python train.py --num_attention_heads=4 --num_key_value_heads=4 --vocab_size=8192 --norm_eps=1e-05 --qk_norm=false --tie_word_embeddings=true --init="trunc" --init_std_o=0.0306 --beta1=0.9 --weight_decay=0.0 --schedule="wsd" --decay_shape="cos"
Each number is 128 + 24 x the weight over its row's rms, rounded and kept within 0 to 255. Layers, rows and columns count from 0. Numbers have three digits each. The size before them is the row's rms in percent of the matrix's.

# down: layer 5 MLP down (transposed), 1344x512, rms 0.0353, rows 1105-1135, columns 256-319
# gate: layer 5 MLP gate, 1344x512, rms 0.0353, rows 1106-1136, columns 256-319
# up: layer 5 MLP up, 1344x512, rms 0.0353, rows 1106-1136, columns 256-319
down1105 107:131105152118136138084110161114143155151124137136090143130161103100133083158137160082181126098115121132160142146141101130115113093148154106124140122076132115138101123133115142106124140110118120
gate1106 098:127119134157159111117118121130149108108096097155145174190165130084095150178111105103117132146124155152151094173141154136142105121143129140143157150114132135135161131176138168133078141127136120
up1106 092:101111152120126133121079115108112165154115141102101110142146136143133115130146112136107089134143156098156134079100166175124153098122171201061154146112128138093154147163132123119131104146124092
down1106 093:130119099137115094140213125121123090141128168127150115131122112108143144141132092129110178121124098161090140189148116108114138129134089099183142088140149111176135100096146124127114126142138168
gate1107 100:118131123100184126146107148158159114156112122147130140140099150123183106125108163140088104126128085146129095186105155161168146128146130134121142107138147188112113157105173119102133150134131131
up1107 095:148139098109128133096105147151091085100147127118144101143130149082139150113124171127106099093135129132108128134113149123126173103160140129095106064125123132166119098111132177160136121146095103
down1107 097:159145148136146122135129102102171089112128106139130141137134102112103128123138094121143140174105113123140082115092074150107114136129135119101167116160154139115124128123109086094122138126148133
gate1108 100:114093146148131100148126158152106132140099108112109131155101116130148122161186137102119135138133121102113142149100169173105154134123122161141119123093147103119077091151162130146119162158163140
up1108 100:134133101096136114091135109142108121111170092124139119073155130140147086124113130127106127108117114133169136138143132119112170095127096128107103127076137123084126111120178133155159164137114144
down1108 102:124140142172111114144136127116123154116102129132110148144109105127125079082169089132125143119096130145106141161172129104133100165104143119108112059173109141161112133159126104123109146164143115
gate1109 101:177179145128133134118122169156123163192163130148143152178152127141124114125132084146150122085130114111111080172149131104124100136096099126158162109128117117135136127104162109138114081118125178
up1109 099:145115128134114136107119155115161117132148100114134148138129146139112150131149131131081113127138106090103167146125144159113149140122129140120124142100111122140132122095109140160125088147143130
down1109 101:113137116138114114147119090086147113176123182136111160114084141127137150149118121124150141153158094130103098134120114154128159137148121117143126092151099175156134137130142108072103145096175131
gate1110 097:143096138087143147168171119112143172098151108160125123143161096163111100179136152114138126087185125131130135095113090125148135145109151129156148112112159108119149105142163145111150140153112114
up1110 103:131165091116129112142114077138119105121101161106124143190110131166155133153138111138116127137119101117095098111128141143093125142155093105145154123093151124142180154139187157076141178109141075
down1110 099:121145145199062091122102130122123109121133156081126144133119141090121122096097095163118124158088109122158103158137182140095114117151090097136124142151103142145150154129117137163128105093108133
gate1111 103:102126106114072100108130110080119118112124150123153149144107100123121148139176140098152090101154140119054130111094155162126118146105145151140165124129172106161157159118134132129126152146131155
up1111 108:117120094133157152171156118097135128139095103148149117120122103116134197092127107117128141111109156125101158129137134130103125112141139145137157114100136156107167121114156141141125096137151109
down1111 108:141127159127080105117154128075144095173133112102117141153113091150153130101140110145103128108098110127128119126143123124119119132113109184112137123151142108116127176150129143129101145132135104
gate1112 097:142126096130126133082141120107100102175120130105101123152138134115116087146142124120106089093141100120097133115098122122140137139131153124160120119144140078124142150159149156197085112115095128
up1112 091:171154123094107157129099091161135178145170085159152088134140154114132174120129127128147100156116105156111144111138126136106150124136109143129125137123115160163093092095152087134150128098097140
down1112 095:109115151135167158106107126103140129111053171098127190139175115136124089124119167123099133118126117105141124146151149104142112132142131097141118077177147095142143130154148143089110127149128123
gate1113 095:203112152094166098128135118124159131163155146146145116131202101157161114143074156128145112107083148147137109115169106121144145106134147094165157148108114095143192146112143119105132177120140151
up1113 092:114110140119154079138171170125158157142109124091108129135113130146138120115121101144104095132155099137102081099139166155104181086107146126093106124089149110102158137115098118090122130127129131
down1113 095:159146078115133114139086123115131137141105171159138121158149130126111115193073127166172145107104202089162155139114093084142096135113090141158131187131107156135115096124157114117116178126139136
gate1114 094:157131150170110119160098157116110155162114132105134121127129131137148129095115128173071135145112129124120129093122087163143150148160134119135138118156146115124150118113183177138110117130151114
up1114 100:095136135127130116155141155209121107151176095143131162095136144123163119162162135092141134150106142127110148152110125108128172106121119159127138167147122153144149155138096141106149107140106187
down1114 101:140123135130112115120110094108118089136114140143162115108137122089133106073140089120121149140146148162092113128093111124158156143104176160150144117106124108133163107136142157136130122127120130
gate1115 094:183077112140131118130089098107173143123082095089129140111130102099162112110151163102142157088133083110108110136122147128080120107153138126130071121147154131133143124133104145145160131093149143
up1115 105:147127129119138090123144107089065137103131090132106126104131115128119139142159105102124149143152131118166123107102129122083112110082063076179130131127105138115134134147136109155172109108167140
down1115 103:146154144095120147121094148140124142110122088188078120131145148141119103124124078081086138153094145124124110100139108107151123107131146141157111165086108116132162132134112127135161132137137125
gate1116 096:163167103085129099137120167127154104124170119143146138130120134131130155144117110185098108113116124090088145140114132143111166134099151126148146115117129121134145139132112172112111122118137087
up1116 094:154124166157178133160139114153128137137127100111102095095098166141148123131086071097155108115159131127176100082158126108151119078096143134113153148114097142115132132112133103132121160162174115
down1116 088:126117088107140079127144118137113130107146124151124145152158096122121100136109148120115143131167095152111178167091134184098137113121121121121090089136145094123140158129109151119141133095095141
gate1117 098:149114094117151103150160095130138128119159193129097126112093064129120101122136122179126109118141103139150135097073130141170148163119144150152143124115171140168165099171146093095106103161112143
up1117 099:158158140138132105101077126097151113144111153122113106116170137148139109150162091124113114119109114109122127148160119120092124114108145111155091132149093120122118134056119137120162174160141143
down1117 101:159127089127124094173169118150129184121142162102112126133123117102131065129132121154134145122151136140137104152090155134160096136132127112143113150176149136114120121115098098119107091148121139
gate1118 097:139103105123143115120176147135104125131150129113124169107140103125136096135155150107111139106126159129128146081106123125132158090135143181143158098141105168137129157124124126142110092146090120
up1118 097:137108123112107104126125120094160101143140161125156127132082170118116127097101096140127122145183123109089108133146113120124101120116102146126142133118110096068091106131141084132164144123091158
down1118 100:138117119131158124120107089104080137087145145136113136161155163165126130134148131080151107114130118133100086119134159175081150110147062102106081104118142152146122153139109134104148109109151103
gate1119 097:143102134158134141115128106133129125121137164131117108136118096099122137162137144136157127090127123149116138152100099089118115150118126140141138155110156136138114103095106113123152123109136162
up1119 107:139101133114112133173136161113133172113153075119135140100163147138125084138114166161157169153130193144117124090133152174163144133152133152131137100133116134144159125131130077083104114098113096
down1119 101:137146128160161137119130093106126140136151166115117102115104132122117102124120134146154148079135097175123158130146126114093120103105122139135112152108168150149100112118154130096116115105131135
gate1120 101:145127137101088123150109140137111123141141156065084139151094139109156115082138117124136146100119096144128110077090124149186102096159076176106108120167123166134122121138117135140126119112125128
up1120 101:116095187126149134102152134168122111135108117115130156152086157122107126118136129158096113141078109144170133120095146141146134104161150099134124095155151138146117118130109158140085158115118141
down1120 101:156165133092117115082113145131200148120152100134110163109128158167156136117094143114140140126087188147140121146140153100133135148109117153153134148103114097139132122151148138137167119131145120
gate1121 099:147116135071096124158159148130136113130146133137124190142148143144139108132155126124122121133131154148128112105144180174191115122132136118126163101167125113131137121097149109143094161120157132
up1121 097:088107131114103078150097075146115092127108156151111125134121135117134152123134145089135133112143152093091177091134141105116101135142110096138130132109118105136098126143072124102126122126095187
down1121 097:160145167119148156128139137096117126070084111109176128109139143133101122119164122162108162159146112161147105131104117137117108104131140172135102168091184127114134171101148121147109158156162067
gate1122 097:115132122111114131144123145102145162155140138115142170129183144087111096152095087115153133151134124121140097151138184111179094139140107130114153146111120120161129120082155078117108128114164130
up1122 095:162118149127145134146129114120156141149112124153090111140160138082117111160146119150127104113079122125129129156132157103164139154137129162137126130128134169157122171117131107138110140108128126
down1122 092:101136108112138142128113179126103132111110117111162135121096126132128169128082133151118177130160119105152117078107101115092112104124135108082159148150132080130122117112148139146178114144142138
gate1123 100:098130136169138100119122145172142134128098120116107082096138096123098119116091113095105138160116115126157136155099129158159149135158120159132131151133106079132108121090125144151088142122150163
up1123 105:121086115105118114103121122181101144128099104129112139103070129131140094115150109164134092169142116126138180092143114132117139106107106165148143146114083108120125130130120134119141151079157170
down1123 103:118122129115135117124153154144125134166146120130201131133137169076155104129162121109135126125127107132110137096157118074121139143114104141152148188125142112093137146131127087106131116147106126
gate1124 099:153141163094101157133138163135146128128075131153151161137113113139134101136113124134128123112142081171161135157139116111139128155148155134143124164139129127125169117130126077150152102093147153
up1124 097:144118107108116137141089135131149114108123095147108139128128110140133097116156132140126076115102157110152163130090147133141127098129132153129083111163115102162116126130162103146091138130131087
down1124 100:126155169140153094141163159140124140163117099136130165147157135137133151131138131153134137138108099148159110160158131113100100125131123118121112148135110078140109151152113107110146130146154095
gate1125 104:113116161111100159133118144094151161127151122105082112146132099106141118102132122093109139106128126147127106139130132132134122128137117133155126117189156129170099106095134126142105100141122122
up1125 103:141123117084171160103133160111175131117157154125148135122144154094100118071170136118134116090154157102140124117133144154100104107153144132111134076125135124175134085113083082183123121148133120
down1125 100:099105153144101108170107129128145151132101089146123132155174101141125114097131107129132155156062139124099132136119096116142162110129145111151110134136124101163134116133106172153119136133162155
gate1126 095:144144089132153141140111135141109131140102090104161090117185129115140136148137171123116113144130158104121147133135148166130096157117200126185105094154121100145130127142128129100090087091124170
up1126 097:182108136137111124123111143114144147131133081116101103166129081100120144150146185126134112123129088115146149085133112099123168126134147119088084145127157147122162122139100132094159148154092142
down1126 095:165144071102165140159140116158118135102105142119151087077165124127132141193138140111130150158101156146076117130110143118128115163090137148137100109116160127087117129093132078112121100119166165
gate1127 101:152138185101100139090136103146151115146130170158130062126124128128131137167138112064134111123142135151092121126124133133141160095154137128121124106080128145117144087155125127140163118172144108
up1127 101:111116123125167092068101130114137104116164154149141127099123185083120126143126183137125139100127128130099145130130141155122118195134128119141108122149120126131159118108097129115108138119066172
down1127 102:119132098117111125179141141106129139129138145124138138114132093139106178161112127108099113126186095108130149137107076154140154120112143134117134147112136134126136086132130134145163112117155139
gate1128 102:139098120110123126144159146120140124118137115156119130128121105167134106137117182169130139135148109116114124150051128106131129137123127125119157141114102136146117135106156130113110157144104154
up1128 099:153159186143150137094164121097103170141101114135118141144113107115109090128148155131089105138102110126097135135134133117100142124170114133172098148157127127143150144159120145156112107132115129
down1128 100:091110066091148188134128162159147114133141157128126122141103140172137141093141118138086117093116185114136118130142139135169117117106162120126170172143116157139099121067144097130115090124109121
gate1129 095:151085105104120098139116183118142180085126115158140148131114110060115120119161152160122123142162163133108122106147149188115087126160183144143159115083181136167135121134156098136146099082158124
up1129 096:145067129172129127146119121112107159143159143126115126119108065152166133120104133088089096123145105107138109102073109046167143130142147120139143176150090147110147136145151101150131139107161086
down1129 088:159117098095087137138113142159070137118080102113129158144083161109153105163102134155146124129133120143148144112150145140084134113092140135140101130101083152137155117100139095144122134095133128
gate1130 098:127095104109097104123150135093090112129159166112162099146136114097147135135119128114109157125154131176144128109120149138075122135139154125131134114165172145113109134074188116125107114122180106
up1130 096:101145105167154109114101107093134137095103106169147129091128118114128160115079098161177116114102101149152077129115159137138115133120092148166155133115119163120148112129160061137137108114117124
down1130 089:140111168144137137105122143138141126121134095126157132158088161099108148126143140157130113141130161102090140135135097161132144133135126155096095128134112134128109170161112163124104153140142112
gate1131 102:125131152139126156143157141165094103174123141152132152137104109126144152183140136146129115141125086143167147131138131121116127137135147139125125114151121127164155109112143156127142139124143176
up1131 104:133130165138133144108105132104097085114139150103114164155106156056146142144116117141105143142105103145135148141106117105117113109129125129098129112085177138126147137135130136155132148126136139
down1131 101:096136106171104133105112110130112127133144151113135103081118182134102127076124121123155111133156113144098146119146151153155106179085113131141111119157142177162130092080135113157086153101113114
gate1132 105:118114128150133128125166147156138138133122145093156126148105137116170125081138109098151144101129114139107145117093168131098170108117143131117111159133126094122155080121156184193105100161161134
up1132 115:171131141159168113097166146092075088090137086109098136099109188131120105107134159111163124088098126132143139162108169143106165153123144142095168114135140140079134150135152165110112133119086132
down1132 111:102102148123113168089173150154155155121167089172121120126116137134115142109118126149123075143118078175142103162104104138081141094100135129165111129141159091087130140106122159156116117147156130
gate1133 095:149158126106092126106131130161087065103119143139124134110129122151120130136125147103122122112136146117077136122102121130099124108102087149111169117070129091141175152115145125100184087123122141
up1133 092:115113127070101175152091133095101115078187159143123177100140151141119153135109119129134142113138145139096082151080108099120136153127136165156165137122143132131142086085128117122122165118129147
down1133 094:137120112147108110093131126205130142199113136081136118111100161132109130106133100140158070160178105143153157143131120177088121117169116086101122146112144115144120146143084119120131125138149107
gate1134 099:131141129146108168115109170142188135103150149113107162140115109111133132174148162093163161122149149128150140115152108109115133117134117142125142087117108114108132130110134129117110179101076128
up1134 097:147107096104070121152101117128150115125138095109099111097149112100124125121084070119145092184071164151090129114089124105123156144128194160140083120093134077122133141165122148096153156121183088
down1134 094:118138147168158157120139132133152130170140134130138112150139112187131109189156144165149133109151117157202115127128093120101094111139130175100150159112101153121121135067142123124105163135093174
gate1135 099:116108107132159129123134160123118131120095102119099112149154130133061161115178145106148137130131150132137093121127169122119152124111114158160106125118130134119143132104136151158127133115114127
up1135 097:132133085122116156114149142199127110090098140116087165127104117112134132160157104142184099099122126112150136080134134126100116165108149163160110097105144134093175156134118152098092130110140128
down1135 100:174093104122125075118119107093129153107125092144149114114183094154125135114123170112148151137105101153107135174069120135080115119140127146135140139121112145139117133117120117130131117156135150
gate1136 097:164138146125102132148118129125163082105148138112146168148081150113158111102128138126122141131146107111114107144135175118141144111141124133152116118104144136093145093095148097142130149082202122
up1136 112:094119158138129141166124120110122129121142140161148096104158138131142146163149172127139126145164097110137177126124096141119127143112144149124106108139112095154118103188122141163105109189095148